Weights of a small transformer language model: vocabulary 2628, rotary positions.
Each number is 50 + 12 x the weight over its row's rms, rounded and kept within 0 to 99. Layers, rows and columns count from 0. The size before them is the row's rms in percent of the matrix's.

# layer 5 MLP up, 704x256, rms 0.175, rows 175-229, columns 0-127
099:26 36 41 38 33 55 26 53 25 67 62 50 42 47 80 40 44 52 33 65 43 56 41 55 48 36 48 46 59 66 45 50 52 35 50 34 44 52 52 43 60 47 54 29 62 57 55 27 41 57 40 70 47 59 63 65 46 66 41 50 32 70 59 51 57 63 29 78 59 48 44 56 59 51 28 40 48 47 37 44 57 40 36 45 58 36 42 27 35 59 43 46 55 39 52 36 51 73 38 31 27 40 46 45 49 44 61 65 57 53 56 53 62 53 46 49 72 36 41 39 40 54 47 53 62 57 52 63
096:39 69 52 40 46 63 52 71 62 40 59 45 82 53 56 49 32 42 50 77 35 67 73 57 50 49 54 46 67 49 47 54 44 55 34 28 33 42 65 48 31 75 41 38 49 38 41 57 60 38 62 36 62 52 28 49 52 33 41 73 60 33 43 61 54 34 50 61 69 55 54 30 42 42 42 38 43 62 38 43 56 36 31 38 21 18 40 68 51 44 34 31 58 54 36 50 39 42 58 43 49 46 39 50 40 45 37 32 52 26 47 56 38 60 63 53 46 52 53 61 46 27 50 43 45 76 51 76
128:42 43 43 29 57 57 54 46 50 12 50 40 45 36 59 55 42 30 56 69 52 42 47 40 50 61 57 46 51 60 47 27 52 53 43 36 65 50 37 25 62 50 54 39 45 62 55 47 46 42 44 48 44 59 67 82 51 54 43 39 43 47 54 65 38 45 48 43 49 37 57 49 38 78 37 37 22 42 44 45 36 57 66 47 46 67 48 41 56 35 61 51 63 64 35 43 51 58 56 56 44 65 43 49 54 27 58 54 46 49 51 58 60 68 21 56 49 50 62 48 54 56 49 68 45 33 45 49
116:55 46 44 39 49 36 74 56 62 46 78 37 57 69 45 56 26 55 48 59 46 35 71 28 66 44 27 49 49 38 67 45 53 56 45 55 34 41 48 49 51 46 43 58 34 63 65 57 54 49 38 47 66 51 51 37 54 35 49 37 47 60 47 31 52 63 14 47 31 49 79 61 36 57 49 60 60 60 54 62 42 55 40 70 49 56 58 44 72 31 56 47 56 30 60 47 55 23 53 42 43 37 50 51 45 26 52 49 54 45 62 74 61 29 55 62 51 82 60 53 52 62 43 49 42 52 46 54
120:61 32 44 35 29 57 55 61 33 51 63 49 37 41 70 61 29 43 58 48 42 51 65 57 47 49 44 34 61 79 41 33 56 64 53 57 79 57 77 58 46 52 77 79 60 52 65 59 42 53 55 42 53 61 54 64 40 48 61 64 62 56 60 53 66 50 31 50 76 57 46 57 60 67 46 68 60 51 49 54 61 57 31 53 65 47 47 73 48 60 48 73 31 47 55 63 42 59 30 45 51 47 36 56 52 42 80 67 48 72 60 51 50 45 58 47 72 51 44 54 58 52 67 39 64 58 38 32
100:40 56 56 83 53 52 64 52 46 42 46 53 50 30 46 38 58 54 43 41 34 33 35 65 46 68 54 41 58 42 55 54 25 37 47 55 62 68 30 39 50 34 50 62 82 58 67 52 38 44 67 47 41 56 35 52 53 71 35 42 47 40 38 40 43 40 51 64 56 42 54 51 48 66 36 49 69 29 59 66 62 45 34 41 51 48 34 50 55 54 23 68 44 54 59 42 50 53 29 50 72 29 41 54 55 63 46 42 62 40 64 66 49 36 42 60 73 50 54 43 69 47 62 68 48 40 37 59
079:56 43 44 57 54 68 56 53 70 38 50 44 51 39 40 49 62 61 45 22 36 24 85 35 74 29 51 62 37 51 43 49 54 39 67 43 46 44 55 41 53 47 51 69 56 50 34 42 51 64 39 45 57 53 60 62 47 40 65 40 56 57 53 46 58 55 43 46 57 46 55 56 21 48 33 54 55 46 47 53 33 44 36 63 40 79 53 49 36 38 55 46 36 44 50 70 59 48 61 53 40 56 44 51 30 48 70 54 64 40 47 53 57 54 39 78 74 70 46 50 58 54 63 55 38 41 51 87
095:57 61 60 47 33 48 67 36 68 58 63 48 42 36 63 51 58 52 28 35 53 52 61 49 57 53 48 63 61 34 73 45 47 38 36 63 47 29 70 40 62 68 51 50 64 53 46 62 37 63 68 59 46 36 39 36 84 64 48 42 57 63 43 61 59 45 27 64 65 43 41 50 44 50 45 47 51 64 36 47 22 38 52 39 50 27 67 84 49 46 48 83 45 49 56 61 34 47 60 72 43 46 49 54 35 51 36 52 51 63 63 36 43 54 40 45 42 46 70 33 49 29 62 38 57 61 43 39
100:70 44 56 47 36 54 54 43 58 54 61 74 51 43 71 49 43 56 58 53 29 60 39 40 73 43 33 60 40 46 60 32 48 36 55 52 25 43 69 57 61 24 50 74 56 29 50 42 62 66 26 61 30 32 59 35 53 52 47 59 41 42 32 66 36 50 58 52 71 45 22 67 62 49 49 36 72 24 44 42 58 37 68 54 40 50 42 53 47 57 57 25 49 57 39 53 41 69 36 54 43 54 55 63 50 36 33 52 62 62 47 20 40 60 57 53 64 43 55 46 54 61 41 32 51 51 37 45
107:74 69 38 66 54 38 49 49 49 49 68 46 30 34 33 53 63 52 56 37 33 36 57 38 62 35 66 56 54 52 56 30 36 41 50 50 41 58 42 48 46 61 72 69 45 40 47 51 46 66 52 34 70 73 45 40 51 50 75 42 61 50 29 40 40 61 33 42 54 43 68 79 43 41 39 37 57 70 44 39 52 41 61 45 56 60 56 82 47 45 41 53 30 60 48 53 47 62 41 52 39 75 59 54 53 52 69 37 38 43 37 61 51 56 57 31 43 64 40 50 54 30 28 48 43 59 45 58
089:59 67 50 61 36 68 38 48 46 59 51 42 57 54 43 56 53 58 47 54 52 37 33 60 20 55 43 59 70 39 70 40 63 54 79 47 62 56 63 33 44 38 56 64 60 35 46 57 42 41 42 45 53 54 55 57 36 49 35 31 34 31 63 77 41 52 62 47 47 75 65 56 47 59 34 53 62 36 62 33 69 74 34 28 38 45 43 56 52 57 51 47 55 46 66 40 74 33 54 24 42 46 50 48 30 63 51 60 49 50 47 47 49 39 39 53 71 27 59 71 59 37 60 42 49 62 39 63
080:58 34 34 76 47 36 62 42 35 73 37 58 39 46 53 57 61 72 63 52 26 43 59 49 29 39 52 55 52 36 48 57 58 35 31 59 52 39 41 44 59 51 55 40 85 33 50 68 54 53 71 47 52 60 54 42 60 56 49 37 44 49 52 43 42 57 69 37 44 31 43 42 33 50 53 47 55 11 53 40 69 61 38 48 30 50 83 43 45 38 39 26 65 46 59 53 53 38 31 39 35 45 47 54 56 51 52 49 61 50 51 48 52 48 42 49 48 19 47 55 33 59 82 44 48 33 38 50
091:50 40 50 42 49 45 37 45 55 67 62 38 57 44 45 46 38 52 50 39 61 53 67 58 65 58 60 68 79 51 51 33 45 47 54 68 33 66 72 61 55 33 33 27 58 47 41 77 46 34 37 40 63 47 50 45 12 37 54 46 36 63 49 62 51 47 62 60 51 40 62 38 25 66 43 35 46 60 51 39 44 44 47 62 48 35 61 43 56 65 57 48 43 51 42 38 70 40 40 65 40 45 50 43 52 60 33 52 49 31 49 47 59 74 32 57 38 38 41 48 49 40 44 65 23 49 64 43
088:56 44 32 43 34 37 44 34 28 40 53 36 65 43 49 55 59 52 60 37 37 43 49 41 38 49 64 55 66 49 71 44 50 45 52 49 46 43 59 40 56 50 32 63 58 33 28 60 48 42 43 28 56 58 53 31 43 60 26 65 49 35 59 40 54 59 43 40 58 28 36 28 63 56 69 81 51 54 59 54 53 41 48 53 54 48 37 56 29 47 52 66 84 60 47 48 57 62 52 40 42 56 49 54 36 76 49 60 33 62 60 51 48 70 52 65 46 38 33 43 52 57 62 60 51 61 38 68
100:61 50 57 62 25 53 46 49 47 34 44 33 74 52 50 30 50 50 42 53 61 41 50 61 40 50 75 40 61 41 48 57 51 58 50 54 48 62 60 42 52 67 73 47 50 44 57 71 54 42 45 52 49 48 32 56 38 41 55 67 55 50 34 65 26 61 58 60 49 42 52 28 49 68 47 52 60 42 56 54 55 22 52 54 58 41 46 36 67 57 44 43 48 75 46 55 64 42 61 62 52 34 40 63 60 52 53 39 39 10 60 36 38 11 51 57 41 60 46 48 71 55 47 53 59 66 53 67
102:71 55 41 71 62 45 31 49 64 62 48 49 43 54 32 41 52 81 44 52 61 37 56 51 66 77 38 37 54 45 61 50 50 41 62 31 34 36 53 49 55 42 38 33 65 52 59 69 63 39 53 53 35 53 54 50 57 26 50 50 43 44 77 57 46 44 46 55 40 43 35 59 44 42 27 38 36 56 49 65 42 52 45 60 81 58 42 56 45 48 34 37 51 52 44 60 50 51 61 40 52 49 47 72 48 37 59 67 83 49 44 64 33 45 52 93 50 58 46 58 31 36 44 46 50 55 45 41
112:33 62 55 45 51 25 65 47 49 62 39 56 82 55 26 58 61 52 68 48 56 55 57 36 52 54 62 52 35 70 45 52 50 52 56 76 47 50 39 48 70 56 58 67 41 66 48 62 48 41 47 61 40 42 44 55 76 57 54 62 46 81 34 61 28 51 53 45 56 51 51 47 31 65 53 59 30 59 48 46 43 32 65 42 57 44 50 50 37 36 38 51 58 50 48 47 60 54 47 53 49 51 33 54 31 53 49 27 50 55 41 45 31 47 55 46 25 72 45 40 37 40 51 28 47 51 36 50
112:62 63 56 54 65 39 58 29 71 62 69 61 28 32 56 49 52 49 75 55 47 58 52 34 68 32 52 64 19 38 58 56 53 56 39 53 55 38 32 52 41 48 49 55 41 41 37 41 46 47 73 47 56 48 33 61 63 52 63 49 48 49 57 51 40 47 58 43 46 57 56 64 48 31 74 46 73 60 69 48 51 64 64 48 38 52 61 46 52 34 52 40 53 56 34 57 29 62 57 60 66 47 44 71 40 34 43 56 46 43 44 32 43 41 50 50 61 21 66 55 45 50 48 51 43 45 50 50
096:51 43 53 48 39 63 47 58 39 36 25 54 53 42 44 37 37 47 43 48 44 32 34 62 41 70 55 42 36 54 57 50 37 51 50 38 35 80 62 74 54 46 57 29 40 54 37 55 48 50 57 53 39 54 82 51 53 39 65 38 43 48 48 53 52 55 68 23 47 49 45 60 51 49 37 61 35 89 48 66 44 59 43 57 28 57 65 40 35 26 52 60 40 32 36 49 42 41 40 43 34 61 73 64 56 38 24 40 58 40 39 57 57 56 41 53 49 61 16 48 52 48 21 41 46 60 50 78
114:50 45 41 54 44 54 44 36 72 40 53 41 51 40 57 39 52 47 52 33 47 46 38 39 39 61 50 47 53 79 34 39 48 58 66 49 53 41 36 32 40 44 43 28 36 74 52 46 58 31 63 51 52 31 45 61 62 20 46 52 51 50 59 26 40 35 63 43 47 24 59 45 48 66 26 32 18 35 74 43 50 56 59 64 54 55 69 58 45 51 27 42 37 64 27 49 24 40 55 53 49 40 37 65 39 13 55 40 57 51 58 41 38 33 63 66 52 63 81 47 51 42 49 59 46 25 54 55
087:63 52 67 66 61 40 42 51 33 62 39 51 42 51 66 49 69 43 45 39 54 57 58 37 78 51 42 43 43 59 44 45 18 53 41 48 47 75 49 40 40 74 62 41 69 41 61 47 29 58 56 53 51 26 46 50 80 43 38 51 76 32 46 59 38 68 48 48 46 36 52 48 43 54 49 62 59 48 44 53 48 47 59 50 62 40 44 46 56 64 41 59 53 32 48 44 58 45 34 28 51 65 46 56 58 57 41 71 66 53 61 33 50 40 61 64 53 50 40 35 40 44 53 75 54 27 57 41
094:62 60 37 25 47 47 48 32 53 48 27 44 40 41 22 44 38 30 41 42 52 70 42 68 40 47 67 44 38 60 69 69 50 52 54 49 30 29 49 55 68 51 61 52 39 49 61 60 39 49 71 57 56 50 56 58 64 44 29 63 55 35 54 24 47 51 55 43 50 57 60 59 67 49 51 51 42 66 31 37 47 65 67 60 63 53 55 56 54 48 44 61 59 60 47 41 40 42 41 43 61 54 42 51 36 46 56 42 55 86 42 30 59 85 60 51 71 52 68 57 38 45 58 38 73 62 49 54
097:77 53 41 40 33 44 43 62 28 71 50 50 47 46 52 21 26 55 32 61 63 37 52 46 37 77 55 45 49 36 47 70 47 66 46 50 72 51 65 50 60 82 42 60 39 63 53 57 45 47 39 66 39 38 61 41 59 44 48 34 55 59 56 50 39 33 52 50 33 33 39 41 46 46 58 40 47 47 31 57 49 38 49 59 38 40 48 48 48 49 59 66 45 59 38 62 51 55 41 33 44 49 31 64 64 56 44 67 62 35 49 47 47 50 46 27 52 59 42 27 27 64 41 42 60 69 31 33
110:57 33 49 69 60 31 45 28 63 55 62 55 46 44 56 46 64 60 59 80 76 41 41 49 61 81 61 63 28 55 50 40 73 32 33 54 46 45 31 44 49 60 52 76 26 63 32 60 76 58 51 56 53 52 36 55 41 51 38 51 48 53 50 53 32 43 72 41 21 52 65 53 78 40 38 43 69 34 40 47 54 68 61 66 47 44 41 54 41 47 47 45 51 58 65 44 46 50 57 33 61 39 56 62 44 53 46 40 44 79 50 39 61 35 46 51 36 27 60 34 48 77 32 61 58 40 42 55
103:22 47 32 60 67 66 50 47 34 56 48 36 78 50 71 69 41 61 58 35 36 69 53 61 49 79 66 22 38 58 52 55 25 56 42 54 63 50 49 39 62 43 60 54 56 58 73 61 56 54 65 38 75 56 43 36 38 54 33 41 42 26 52 52 44 38 48 58 49 54 66 34 61 75 70 50 25 44 38 52 48 52 39 49 48 40 28 40 40 41 52 70 39 53 49 38 52 64 53 49 44 65 35 60 59 51 50 34 59 55 48 64 43 51 60 42 51 43 53 43 64 35 47 50 65 62 49 61
077:56 60 53 56 51 65 38 44 55 45 48 49 73 46 45 63 76 57 51 68 29 38 72 41 53 47 69 34 51 48 47 57 30 49 37 56 65 37 37 76 57 57 41 32 63 51 41 56 50 36 55 43 61 59 40 67 88 51 47 32 64 41 33 54 48 34 49 64 36 46 29 60 58 46 57 46 47 48 57 63 55 55 37 42 57 34 45 55 34 46 32 60 19 48 51 77 60 64 56 52 62 62 40 48 55 49 46 43 35 45 58 33 65 58 40 44 53 69 44 51 61 54 55 47 37 45 39 38
071:36 46 45 25 67 47 62 58 54 68 34 27 33 47 45 38 52 52 56 57 56 42 28 38 64 52 56 51 41 45 30 54 57 50 53 25 40 43 54 51 28 65 57 55 56 38 21 55 39 41 61 46 47 57 34 73 48 42 59 61 37 56 72 42 53 69 52 36 68 56 52 35 49 48 88 44 60 50 49 62 30 53 73 44 54 54 69 50 58 50 50 47 55 43 53 73 50 71 42 54 42 84 42 34 43 45 45 69 39 42 38 37 35 62 50 46 47 36 49 64 52 37 58 63 47 59 50 40
096:36 28 59 35 74 47 53 61 56 49 37 81 63 68 32 46 61 47 36 45 35 52 28 50 38 45 42 48 56 58 59 30 75 58 47 57 28 58 43 44 57 42 48 41 42 30 32 54 60 46 47 57 37 56 60 60 70 43 51 71 52 63 30 54 73 44 48 52 39 49 56 58 69 48 17 45 32 63 72 45 56 54 51 63 58 43 40 44 46 48 46 58 38 42 49 54 71 57 60 57 45 32 81 44 51 42 67 42 42 32 36 72 56 49 59 53 48 35 37 27 60 48 54 71 57 38 33 61
105:60 60 59 57 41 55 63 40 69 36 52 47 52 38 34 35 59 50 60 54 48 73 55 39 50 56 64 37 60 29 50 45 46 78 65 50 59 42 57 63 60 56 46 30 44 62 66 53 58 51 59 33 32 60 31 83 49 54 31 35 54 39 53 74 41 46 56 29 63 52 59 59 45 46 60 32 38 29 41 59 48 56 51 43 65 55 41 29 53 79 72 62 40 50 50 72 32 62 54 53 55 51 34 23 08 55 65 37 42 51 32 38 51 55 49 46 60 72 34 42 55 47 49 54 69 59 49 64
096:40 38 21 63 57 37 42 60 31 63 53 28 53 51 46 54 73 33 53 57 60 40 54 57 52 52 34 44 56 53 58 39 55 42 46 67 71 48 59 53 57 43 60 37 57 35 46 59 35 52 57 48 62 32 51 50 54 56 45 45 48 59 62 30 64 65 37 57 67 51 64 51 43 65 52 43 34 77 28 51 58 47 45 46 36 45 48 37 51 41 47 36 63 63 65 59 54 20 45 38 51 35 30 45 53 61 73 29 41 50 38 29 48 56 39 86 48 50 46 63 45 75 69 46 72 49 59 47
103:45 31 69 43 42 73 60 54 39 36 55 37 91 58 46 91 54 29 52 44 41 45 36 52 52 42 65 54 46 37 48 53 24 69 57 51 60 26 43 56 30 55 59 39 62 40 56 42 44 44 61 60 56 41 66 69 45 38 41 47 60 36 52 66 48 61 39 46 46 43 37 60 66 69 48 68 65 39 47 53 54 44 38 40 53 27 31 46 63 70 49 48 34 30 37 54 46 46 53 50 47 74 18 75 52 54 57 57 56 71 49 41 47 63 43 59 46 49 78 52 46 47 48 42 55 43 49 65
082:34 34 56 36 59 42 58 46 59 57 60 48 72 49 69 60 56 59 44 42 55 55 54 36 52 68 51 57 48 55 49 52 68 48 66 58 46 36 54 56 48 45 49 69 42 49 34 44 41 34 49 33 56 33 36 68 59 38 61 49 42 69 64 68 90 35 54 38 46 58 50 49 51 35 53 37 32 42 64 48 51 54 61 48 43 24 31 47 46 14 55 34 43 33 53 67 76 64 45 59 67 46 53 54 51 47 51 41 42 49 46 47 39 23 38 45 42 42 64 53 57 54 60 53 38 51 59 46
100:28 48 35 31 48 51 35 45 49 46 37 65 50 48 29 33 30 61 44 54 35 48 39 37 44 31 65 57 54 63 54 44 55 54 49 34 52 62 38 35 60 44 37 53 69 39 60 26 25 54 56 62 42 65 70 61 47 22 55 55 52 55 35 30 27 42 52 25 41 52 45 67 29 56 56 43 48 63 45 46 57 39 59 72 65 66 63 42 43 43 51 66 44 32 42 50 43 35 62 47 18 50 50 52 40 40 26 53 42 40 65 49 64 41 38 50 56 42 61 51 40 45 69 64 63 57 62 63
084:63 50 25 44 45 75 44 32 52 63 56 63 76 43 47 53 67 57 57 49 42 33 31 50 50 49 44 61 53 38 72 29 79 55 40 52 55 49 59 66 42 60 36 45 33 77 57 47 42 59 50 66 40 81 47 64 54 79 49 30 26 50 59 42 55 70 56 43 14 61 51 54 41 48 46 43 59 42 56 36 44 52 43 56 41 34 44 67 49 69 63 41 45 55 42 41 44 55 55 61 63 51 56 36 55 58 52 41 65 55 28 53 51 44 47 72 47 27 61 51 30 46 48 34 56 40 47 47
123:74 53 58 54 47 55 32 31 29 45 58 34 77 53 68 52 56 40 45 31 65 36 31 52 32 47 43 31 49 46 66 51 71 49 59 48 61 42 62 29 45 45 45 43 67 57 42 69 52 51 49 37 29 32 41 60 52 48 58 48 54 67 64 62 54 83 42 58 56 49 49 69 56 44 82 44 36 28 54 46 49 45 59 76 60 40 49 34 51 39 53 66 31 56 59 67 77 50 50 28 52 41 52 49 40 52 39 44 54 49 63 73 52 25 54 28 46 39 54 52 38 41 55 50 26 54 63 39
120:42 63 49 69 46 27 55 38 47 52 52 59 39 57 37 68 29 24 43 74 27 41 57 55 57 63 33 41 65 65 44 38 26 41 56 55 49 49 56 73 36 45 50 40 49 26 70 48 49 60 47 44 48 61 52 58 48 59 54 56 58 29 38 57 20 58 61 53 63 62 40 60 53 67 47 46 38 46 62 42 40 52 63 28 40 47 59 48 36 45 56 52 50 50 58 38 45 31 49 47 51 73 55 55 35 48 52 65 51 28 65 40 53 62 61 54 32 54 42 54 42 62 32 58 50 44 61 56
115:48 64 40 56 30 20 28 48 65 72 61 28 55 55 39 68 44 49 29 63 36 40 49 44 51 53 70 50 66 45 33 50 19 52 39 74 43 61 59 65 77 37 48 31 49 52 61 32 53 53 46 49 69 65 56 64 39 56 49 63 51 36 35 47 29 42 58 64 55 67 36 35 36 55 26 56 55 52 43 52 57 38 51 44 37 77 42 23 62 51 33 29 49 50 49 46 33 59 40 45 39 59 49 35 59 39 70 45 39 38 57 36 47 46 42 36 28 54 64 65 50 59 43 56 62 57 50 73
074:49 40 47 58 51 55 58 55 14 50 20 51 47 55 44 62 63 40 48 51 43 62 41 51 41 54 16 56 59 78 54 43 60 60 37 57 43 48 51 63 57 59 63 57 52 69 38 43 20 51 42 67 60 43 32 67 49 52 32 44 63 57 67 54 57 49 65 46 52 43 47 41 73 72 71 25 55 49 43 47 40 42 55 49 50 41 68 39 43 48 49 57 42 34 56 63 45 46 44 36 33 52 37 48 44 50 58 60 54 45 49 37 49 54 65 18 41 29 51 63 35 49 42 57 42 45 43 41
114:48 62 42 37 51 49 69 49 39 61 30 51 52 35 36 60 47 54 43 37 58 38 66 44 51 39 43 69 54 56 52 62 56 63 47 56 56 67 42 45 42 40 68 38 55 22 55 35 55 39 43 37 38 72 52 60 44 60 49 52 49 38 43 43 41 53 33 62 61 49 55 46 48 50 67 58 65 64 53 58 42 69 59 42 70 45 76 40 54 35 65 46 58 60 38 75 63 46 54 32 30 44 57 44 36 45 48 50 38 60 40 52 26 59 36 47 47 55 33 61 59 50 46 39 73 52 47 47
117:65 56 62 35 37 37 35 41 41 66 44 59 61 54 43 11 35 28 50 63 71 63 44 52 54 53 52 63 43 54 54 50 52 47 43 27 34 52 46 33 65 52 80 47 35 51 52 31 36 54 48 53 66 52 24 42 61 71 56 53 28 75 43 50 61 30 30 65 57 44 57 42 46 31 34 35 47 60 50 46 73 35 42 52 37 50 57 47 51 48 59 48 61 44 30 41 49 37 20 52 56 49 50 58 62 41 52 43 53 42 48 44 42 63 39 40 66 47 73 40 41 50 65 52 53 44 60 71
100:58 49 56 28 57 53 66 32 49 25 66 62 61 55 63 42 39 61 31 77 40 56 68 52 53 51 50 51 53 66 73 49 39 31 63 52 48 51 46 57 63 42 43 57 40 45 42 59 39 36 43 47 65 65 62 58 45 33 47 41 47 59 58 63 57 50 29 35 75 42 51 32 27 48 57 67 37 56 38 47 51 41 55 58 23 27 48 77 57 42 54 47 71 51 61 58 50 70 59 48 56 44 28 49 64 70 37 37 29 55 72 41 56 72 48 40 65 58 66 48 43 37 52 40 66 41 53 51
109:67 47 28 57 42 66 56 50 46 50 61 29 44 59 31 46 46 55 44 50 56 31 27 53 54 40 25 71 66 46 70 47 46 41 70 36 48 27 48 43 35 40 28 43 49 56 30 46 57 51 35 35 51 35 60 35 52 46 62 59 22 40 75 54 58 38 48 40 49 63 48 27 52 54 61 46 63 53 32 38 59 61 39 59 56 48 53 49 57 53 32 52 40 57 48 59 49 55 61 59 64 44 49 54 28 57 43 48 68 38 38 33 59 43 58 76 29 48 55 36 57 55 44 55 55 55 63 42
096:42 60 63 24 41 52 37 47 47 63 77 59 47 73 64 59 63 47 55 61 45 61 41 38 47 60 60 26 54 63 61 36 42 52 41 33 50 40 38 67 50 58 44 33 32 54 41 46 60 44 44 55 18 33 41 56 34 56 45 53 49 33 46 34 48 55 83 43 52 43 57 56 30 73 45 57 57 22 31 59 62 50 24 26 40 45 58 37 49 45 34 70 34 64 50 58 65 58 46 53 35 41 39 62 53 57 52 46 39 30 57 47 67 73 56 63 42 50 41 35 54 43 49 55 58 57 51 59
076:79 49 47 49 53 51 53 74 25 42 36 44 37 50 41 45 41 70 57 11 47 73 41 53 57 41 48 42 73 51 49 50 29 40 63 52 42 47 58 54 42 45 58 47 64 53 37 68 51 53 53 35 50 43 56 69 48 57 45 39 36 62 30 59 44 50 54 50 62 48 37 62 50 25 49 48 34 61 56 50 29 48 65 34 51 64 47 65 39 35 32 46 52 71 60 51 49 51 37 18 54 31 52 45 62 55 54 70 48 51 25 40 67 63 53 36 52 61 75 39 54 49 49 46 41 37 36 54
104:42 40 60 32 37 38 51 63 33 49 55 39 55 36 60 59 49 64 36 43 70 64 47 67 49 66 67 39 41 68 58 56 71 66 36 64 35 54 34 56 51 54 57 51 62 27 59 50 46 58 62 50 42 37 39 39 46 44 58 49 49 56 73 43 33 50 57 61 48 18 59 56 41 46 55 50 31 59 47 60 32 53 44 46 53 30 46 56 55 48 54 49 37 41 52 64 55 59 50 74 35 57 68 42 56 59 59 56 34 61 58 67 36 41 53 41 32 47 49 38 52 51 52 58 39 40 72 52
104:55 41 40 33 68 41 66 62 40 49 60 67 59 43 46 44 56 37 55 46 60 57 55 44 55 45 47 52 38 65 67 56 61 43 43 43 52 36 37 43 45 62 49 41 66 43 55 43 47 78 58 77 23 35 35 49 61 38 42 43 41 44 56 34 59 54 59 54 58 65 39 48 57 57 57 51 56 52 31 52 58 35 47 43 45 62 43 55 50 55 71 49 44 62 67 66 45 42 58 54 46 67 58 47 42 46 77 60 26 34 52 43 49 45 57 56 76 47 65 52 55 43 78 46 59 44 40 35
087:52 60 47 52 52 52 40 40 32 60 60 68 49 39 49 58 50 47 40 32 64 55 39 57 60 21 49 26 29 37 74 48 43 52 72 56 39 36 48 55 55 53 46 60 52 58 48 43 56 35 63 40 53 58 49 39 55 40 31 68 48 65 51 51 54 63 51 65 71 76 39 42 30 54 74 59 57 60 52 39 43 31 36 51 38 58 52 57 46 36 26 49 37 49 42 65 70 70 32 42 57 46 79 64 66 19 41 50 52 47 33 25 52 68 67 60 41 60 35 66 46 67 67 47 63 55 63 38
104:47 49 51 52 45 74 43 45 75 70 50 36 60 36 47 50 56 59 49 43 24 62 54 43 45 56 42 20 48 71 50 59 38 26 56 56 82 38 54 47 42 22 55 57 68 56 62 44 53 49 48 61 47 52 50 61 53 65 52 65 53 42 44 61 87 73 43 60 42 41 53 53 39 47 67 59 54 48 42 51 34 45 43 74 55 40 52 17 53 36 64 60 45 53 49 65 44 38 51 42 39 64 48 49 59 46 58 56 49 51 48 41 53 27 56 43 43 63 13 28 60 44 65 46 44 50 41 49
106:54 47 24 19 30 40 50 42 49 41 49 49 57 65 52 42 53 45 59 55 37 50 52 68 52 42 58 51 43 66 49 55 42 47 66 65 57 42 61 47 50 44 41 36 52 11 54 47 49 64 49 45 48 23 48 53 68 35 56 45 66 19 21 51 58 50 52 66 66 62 70 55 41 55 51 54 52 61 63 47 33 59 42 42 34 47 56 11 23 34 54 38 51 56 54 44 54 56 46 46 61 46 52 47 58 43 55 49 72 50 64 47 48 59 40 69 27 40 48 52 43 46 47 51 42 64 34 65
089:67 40 60 52 45 41 49 63 35 46 57 49 89 48 71 44 47 75 73 41 60 45 47 59 39 61 47 54 65 71 63 61 33 61 62 58 61 32 48 32 57 34 63 43 31 44 46 61 54 66 53 64 32 56 41 58 24 69 35 56 22 38 46 33 51 45 40 45 55 56 47 36 54 50 73 41 57 57 51 48 52 54 28 31 57 48 55 52 38 62 82 45 77 30 65 47 45 64 51 45 59 60 48 68 67 49 57 51 56 64 54 40 66 35 60 46 40 44 60 42 27 59 56 42 46 35 40 40
092:42 62 37 68 46 69 40 37 62 32 60 52 46 33 67 68 53 47 53 57 55 62 80 81 46 57 46 65 29 64 62 77 35 39 61 63 53 47 40 40 45 51 54 60 62 46 92 51 43 70 51 52 58 35 41 40 53 47 45 44 25 62 70 62 56 35 46 56 50 40 52 51 36 48 24 32 55 45 61 40 48 59 46 61 46 61 22 48 52 36 26 47 50 69 68 21 36 57 49 46 41 59 49 51 66 56 38 41 61 61 37 41 57 40 38 46 50 39 73 38 41 45 60 52 49 50 36 44
095:39 67 62 42 43 47 35 55 36 64 50 58 43 37 52 53 48 49 46 34 47 31 53 44 54 74 34 53 44 34 50 46 56 48 23 52 42 44 65 57 56 43 54 37 45 40 58 60 27 57 60 65 48 48 56 51 61 57 47 56 43 48 61 46 58 67 39 33 58 64 39 45 59 33 33 25 44 58 34 67 46 41 45 51 55 57 62 45 56 55 62 50 52 49 58 49 52 49 35 36 53 72 37 45 57 35 54 46 48 39 55 29 38 52 56 48 42 35 71 39 43 22 75 52 74 62 45 23
114:48 50 71 51 56 65 47 59 54 52 54 56 56 44 37 48 33 40 44 59 54 56 61 52 45 27 53 40 47 43 63 24 49 46 39 59 25 72 28 59 45 42 41 67 48 63 66 46 55 28 62 66 66 43 47 47 25 49 36 54 72 62 54 54 42 44 68 47 57 68 52 41 48 50 77 60 49 38 43 61 62 63 58 49 58 45 57 36 66 51 55 39 69 49 34 62 48 39 31 50 64 37 51 57 51 55 45 73 39 65 42 51 80 48 72 50 63 52 52 54 56 62 48 58 64 53 75 60
099:60 57 58 64 35 66 62 25 47 45 71 43 56 33 33 48 50 45 54 56 48 57 29 58 44 63 55 52 37 55 52 70 30 37 57 55 52 50 63 53 33 42 57 46 44 49 81 47 42 37 53 49 53 64 36 46 30 54 56 60 42 63 50 47 60 50 47 55 46 48 33 38 74 42 51 39 31 61 45 46 50 58 70 57 35 36 42 67 54 57 46 44 69 76 46 57 32 41 50 60 54 62 45 39 66 48 47 40 50 33 58 47 37 46 80 43 47 45 68 49 50 26 61 51 50 41 53 38
114:52 49 22 48 43 53 59 27 49 40 46 51 45 56 30 38 70 53 53 62 72 50 37 60 51 48 36 52 50 58 58 62 47 63 67 64 62 35 50 59 34 47 56 39 38 35 34 24 18 61 56 50 49 58 51 55 56 49 34 64 50 43 43 62 68 70 58 57 57 61 56 73 62 30 48 54 42 38 52 51 52 50 47 53 47 41 51 20 50 36 60 53 38 45 24 28 23 31 68 34 55 50 48 53 46 29 52 46 60 46 36 44 66 52 83 53 60 41 41 42 61 26 52 42 41 51 31 34